{
  "num_hidden_layers": 11,
  "intermediate_size": 192,
  "vocab_size": 2048,
  "rope_theta": 10000.0,
  "rope_fraction": 1.0,
  "tie_word_embeddings": false,
  "init_std_up": 0.0529,
  "optimizer": "soap_variant",
  "max_seq_len": 512
}
Each number is 500 + 25 x the weight over its row's rms, rounded and kept within 0 to 999. Layers, rows and columns count from 0. Numbers have three digits each. The size before them is the row's rms in percent of the matrix's.

# layer 4 MLP gate, 192x64, rms 0.26, rows 109-191, columns 0-63
086:505530522493457538484506480522500545513512474513502496417515541506493483519507467458509546530460471501499525499486531515495480512494543484504489499518468445512481496521505523477511501493539496
096:502492535470529478471459485488539545492494502526568509471492476500494500485493490502500535479493506476486545523492490473505488502507474525565475478495457540496497474447510521502523522483473514
107:480502517503471520479506491479488510450493510507483497522472453543456514519510509478494470463539554543518528479496497516546517487466483494472481517514493444477475495506510490469508473479526540
115:512488515522525538477513511482538506518475495540520478523482561508525559558496527498516448528524510491512519501519467462494468505513510473527507526532502509504465521522516493460486490485513529
095:527522511511519425510511491525500523522471512515491506469478481466472485552540479508463546494505523466514535508514500465502543538519483510491462494519536515502528518498471510522487497470490466
097:482508495451454495494508510502509528464477528475511505463500500492491485514487476496472513486464560486472465553483490473499527506484524460510486516519498504535473450437504491470510477476470489
090:483475501523493493484511453561492501517514498500490473527506495471474490505451460491503499504468455504512546506484534498503488525559503474487487470549530503524479504498444476500529477521514534
106:488456494533511514512516436488497520458471522521533502498492522539471447533475508502509501497534520497511504487517529463500462477495537471492526499517473511519510518497468529514504500461441530
086:490486495514477516509469453503516496558521472476496519489492449485518481514495432489479479487496487493506502503485531517517476484502479451523546504545493525499470452529518503466459516492535505
115:510475506540479465534494455499475473501508548505487489470468513463521505534502482551479463482506482498491546444476500489503472518469519504534518458478474481513488545510504530503517482478480501
088:569501467528483440534498500517521508492526486494513469477536532512512468506499473480497505519518473484496504473491492545437545491473521506500486508491449516487475438488499506505491506509506494
095:496497519493522516476560526495531504519500538528481485471515473493489499507564504482504524499473521468489510542532499488512515524525475514466471448483486509511520540546483478491488488503443465
106:476476511511492510513520548542492548497496489542505529474511504527497484527529499521498534478511490468504540442505494513513520522540448517553520473496481516487494499501531472488523535494455525
110:558502493527503526460471444502464521495540465502489490530498510500483488521504497531500479507473512513516458442491501516525546479478501460508528504480496532490458481508489510492542534505534476
110:506479547446490508516472485505480467500498497554489467497508507541506521520538497548528501471483513504498537536552493482531526512517480516535529523484496517452464525500525500471508520501484472
103:536490488506502485453506477487493516496519437533480488519506479524476509505559491489547507513505506498506440512555501508522540492470498512506523515562489505502488499514515454500533526516495533
095:544499481489547474508519477457514443512556490505508480501496485509521540497534529525514505498502572496520515485507527520510480483485475466541473530504535501502470474491481499459511494501508469
087:498534569521526513475487484480497474514507518491485468536479523492490535501450494504484498488456457546498517491491527508495486509512499476472430528542495483522516518487483491538502472485473476
098:516475544508500494517519489517509492503532501494589499514499488535466483511485470565502527526497473492500519507480512485509534505467481525511486522493510500510516516471483505487551458461531544
094:505477513517505511489541480455487520476505499559511451493472483487468474495493520504498485479569487545562505474515516502489547495549504487533510493516497503466517465508493511503490518490477471
102:491504537526478518493471519488495522539467461497476499464539454500549494480523445477463478503523504526493487506516516483548516494496525515439480494514472498511482505534523548496516483485496524
104:515447508494461503473474523500496514499509507464490504517453473510477512540467526519566518494535504500490493514532520509560483473497511499542490518506453484483504498503513527561468511489490482
102:503467491534515476500516491524483504531504499496520477511475491502481473511520483535527473440523527464437525502522517526526490518487562530469532491487492522504517498555486518519528478515537520
107:513487517469488478529513502510506495522519505542512466463519481526500458510486484508473455538489538518502486433500487535514550499457496544474486513485465492485511494529454487482502474502470530
105:534468479493507499518492522472459489537539571483502489498443477501504492505480499490481484478475516471490503502492528514538478467493477510525480480470492490473520501473570478482545502513471518
105:560521519548504463510465486496488466522507494486504499537509465531508505515518512499492526493549514530515485510514456474571498498522498502493468498502489511452465447535531500504485522507503513
104:502521544540515504490517491504477534485542510505519488473471460489501499517567457511479509489465533456489480481475550511488510497495501464482525487509464538481451487505523518485526486507465502
098:505545484478481425478516482507510479485487517517482499433486488509473484466509502492481442495487486507508471487504493546511497493475477527505476474487513511506526484530529479551482478474544522
105:538482485519475462517531463544482535498478487537493466487485486509476469547486483491497490445443497505473477529474466510483536541485503484483498481496468482489494447514478474499503522490503508
098:488511475507501511491520479512508492513524506513492499477548548478491483557480501504528489482496500465502526516520465519492535535494525496488478494444528452536459505503444468460473499468468513
096:483504475497524468502513460470493483503491464530488510478523477482487482473504497549482506464479496508474487528479476490504514443474451461521555477531528509472524479506530551473470499486496511
106:557532481512491486504457493516503459499489520515457503467532469502524498549509466548439464501480503503515486517500519523539484493502474499495507493527499504492521557504508549483483489468523492
089:548519493486520516558501519486464504442488476485532483479495527487507488502478477504523514521539450460520521511510481504547503504551521488522487554533503513515474486488524484512501501472498463
106:522492473492511498524488500519500500512505515459529536489471499496501534503442510529545502445488528491524465493512521502512499495481471453533539473503485470472529471466523508520539472474516549
092:519477456516520483536484483501504470528545545502514500484503494519520480538477457439486519508519525518539500534512514539486499524496501502492504473520482471500536483517537454488490469477447506
104:510465467479490494509538531502481474520509488482494484479511495469452501531550498503503513481501490462482530514533518505483490466541501490488459438535486460506507525475495442540519494525485519
094:480494533524500509486523541509485491497541536514522523486481499524475453480491490475493502556534510493526511515493494478575495531514477489478486498451535488507454494491553509514505481462523501
107:448545502511494525506509547499523534459483499530546463473529490470495516511476521483530506487493482470484496516512471440544483502489523520459472486499528480450523508488523490475491480484500500
125:485507517497490466480488502480463555470531471537510482499507452472531540476490476498480479517473487486501461498491481488497489547481487477503483472527507524516430452491491530528540495515508498
107:457492488503467484499448478515523487530514448485503535506477440464532477525473491505441461495510499518479501492450491484551495512491487495504504480505504507481507498508530511446477475504526489
093:484482464464511482462490473453525524454544520547526510499548543518523520485452481512473514531484477514461481490503502490500482483470509509490513491509559518477495520509525486487539518507508495
104:494493497511496525547462511482519495456475470447503504474522464497470506508544509473502483479521486489491449495534537499559526482524486515497510506523440479482482459484531502486524524496511486
096:493444520541481481505544482532516472478531484509507496503462526489456547482465452506484524494497494488492517469520540487457556503482496504493493512506482520490514520504489501512505500474566523
099:529460506497570522478526515474497526506490487494512460516465488521483504508517512566528497483489504473533516508527465523542515502446545516528482499471509497477519486497485485530499503469500538
099:503452514510516501492481541486519502492491510512515481473472480544510467513478514465478441515520517499451536500508528509490501563529488540502536461496499511499510525508459480549513496478476471
097:509504478493470505500471555526501489518549501526483483443524543504529449499507522484526505502504488523483510461538506527486488514538436466484499521503478506526494503532507499473540518517481530
105:478479466520593503501501504522481517452498520521529461509480501511482526470481511473473510526447529494473492483455497490499517516507504497515508463535468510515485503495504500499490506463557487
089:511485513474553494507477475462464450479521522475512492468509485464484510496475476514506523454494480544505564517511492537523487500478480518507507466550480484501502542493490528522488494497461528
105:487492462506511515476502509509433510465491483513494501439467482486490473513498518497525522466521495495550502508451478481524514494464485491483489460536517546465454505491455496532471496514497506
091:504499475498484478463505515521510521507502531533490479508511455448530502512521486484465488498472530538499501478461511478482508551499482500485429490464532538522528475500502512528510546529482474
090:493547496525522502492488486466542503499482522483498493467551545484479508504463556499512497480493543504456502493496481519500438506480429512542475490501485506533477488497524497491494508477481518
104:528520496510487440492514496480476497440435488511511462511504465493483488526503482525529485462514478504421480510483488462501520522526489508541494502490517480488483502455517495476492507530482499
118:496495475480494502519533492494473467501540523515513451502430518501443484504483502519489491509548486486483483500525515460497486491503514449470447490468512519480507512532466500505525472493542530
123:507464503496495501478436479502482507536487504519510483535508468532485473490498517489554488530473506500522564500518460514546512528489503504519498511487491466494531511530511488515520436460530499
105:490519513507503489510456484499483490526508492526481515524484484446486511499543458539518504491459489475426518521498525541507463507502522463495488459503508572458513500504512521494507494485490509
097:521426488495508493550482509449500507459478520488464490497517488523514503495512507504521480523523428472457490505529496521523514501518512506497510518494492488452517469499499497504450471480526459
095:529515440559529497476535479477519494457507458500480503496473511514461467487485521502503480510538506482500478535499518501509544496506527512503485439450492476499458493512530512526494517495477505
094:520531498475486478480511504493526516502483503481542508479497457462529441510561488521470487525473487489514548519526503514533457482532497487509488508560496486519501501463523489535535521491490481
115:490499473481488523461494494467466507471490474514541503504483480517482479504495491517471482494511492526551504500534569484509481524512418462476470518498485529475486486512470537475517465501491500
090:502506502460527453475491503527474532540488464445478572508539475525513441520474512488504482545494496533509507479482497478506505530490498536504499485512517514488529520498540527503515506520521498
119:496472496476510539485490477516468500516502502541479442532476535504504496499508504456492510513518540518535504561537484498523525513491483465532478483500483518493484452488541537471510555494502505
117:518527509476495515528506517554502517511492532526533497450526508509506488482504490478472513465497492524449539502520477453516489488525474470521479479533506555490500541525519541507518523456485527
107:489467483483537488481494503519483443490523514496512522492508485479481492448491495490513468462510532510518508526547428484530523481458466499470465471546488515500493484478517499474473479487515527
090:508504459518486471522463502474457502512556574514461477453510479478493504522516516516487531487497467530475481484524478503531484491491501486510520475481508502487518506518524460444493539486481509
079:504468465490498494504484525520509459489516507500458446518476544500520504475482498503534467464458462501501540506534493521483489478475469504485468430514494486477490502497474540510506523485480543
093:527496489522527508531482488486505531529490500486457515508542487472518484528508509502527460520499466453513534494521508519530510483465504460489517561544527467498524463485505456455497491504483469
073:502486484509515458501487493478510446470525434529502484443465515533501489525536459506488502493447509459525488518498536511502494504503516498516484478507505549493527494483495550490507520509471465
087:563445495501504457494514481479515469499520497506513495523512440492506544501509466512490510500502528479496519531524518486541503485529516504510478519503521531458564524496547517534519531499500494
108:469479506490533469489497508523487490499490496525572499524490478530519552481492482507529504498546505509538482484481498451538475477481506493509498502546472542452479498535516511515555494507495517
098:503501500504491540490525532520478489487483491502481513479577458520489498528533509546491485490504527452499474490540467476504482514474496490492492477513525475558523521499503513447522454507526496
108:504501465500507476504522498465481515499524479516485499479492477528547482485488439452509500473533489502470514486523521543530513492510500512498439498491517475484470451489494536466503434511471498
086:483523518539539471504490505468477543527481501502469477479513540500553492495550559490497463478522503519499525478445470536497499501505517502555493497486528514532506469504529490508510503480482484
090:500475482459521470449460473503473525439517451505510501515525477490504512535520496457467523494463514464483500510508509491502526467535484471530466466536511511491500487467505525510525507472481503
103:503505536546481515463474451469453515505504479507536480468506518462547547501520481507498487480487499527533486463516522519545495491539482499518480508500518505559507461480519499492513478473497487
090:511566528506474495533477540446458521535532473499484533516474492529499560469519472481526502511488465491489517473477503509483503519500503513502499506522490512511503510510539527491542508466538528
097:504534502501501519496445527503447509513504550533490497477477485478520512470435454561523469491467456541479520492476481512500492497481492506522490481487501518506525512479539527507507493526507510
107:509474486554491478494520488510502517462539482522511465481480454510453534489483503508475503520479543507500573471505483461513510499508499526530470496500509515462515467504514471497499493510464552
099:494486520518504498487502545475534489472479497508491466484532480492521531511500498504483468524525470505472510544527493519530520459494528542485503502537498487442543502508540508513494421488527509
116:506481488502500485528471506483476455491455534500499509463498476523533524500477492502495468479462516463506484490464548494488553543506491545510523453517536499490506517506497500479472526493562514
094:487468496512503495519503494506504531522512508579496512468532481501457494496541465536457488495502481491511528475498476498543526537512546521516498517494518510495536521464532525465531474479461507
101:506488451518479466475490497482463451481474496487485486476456477546469502469516494519503522533496500463476511520530496509506553520496489497556479491467509512481476505462506482513444496507540501
091:502524486490497486477470466509478514504504533513494507486517528540544462471491472492479518466518517516433478505494462513493501527495495519451491472550509547546499467503499448479472497483501511
102:467462469460498480512470492496475488482453532480460498448489521482482521515556502504531518475484512502515490478508508492544480476523544479524507496524503498484490512474580479486504482492491517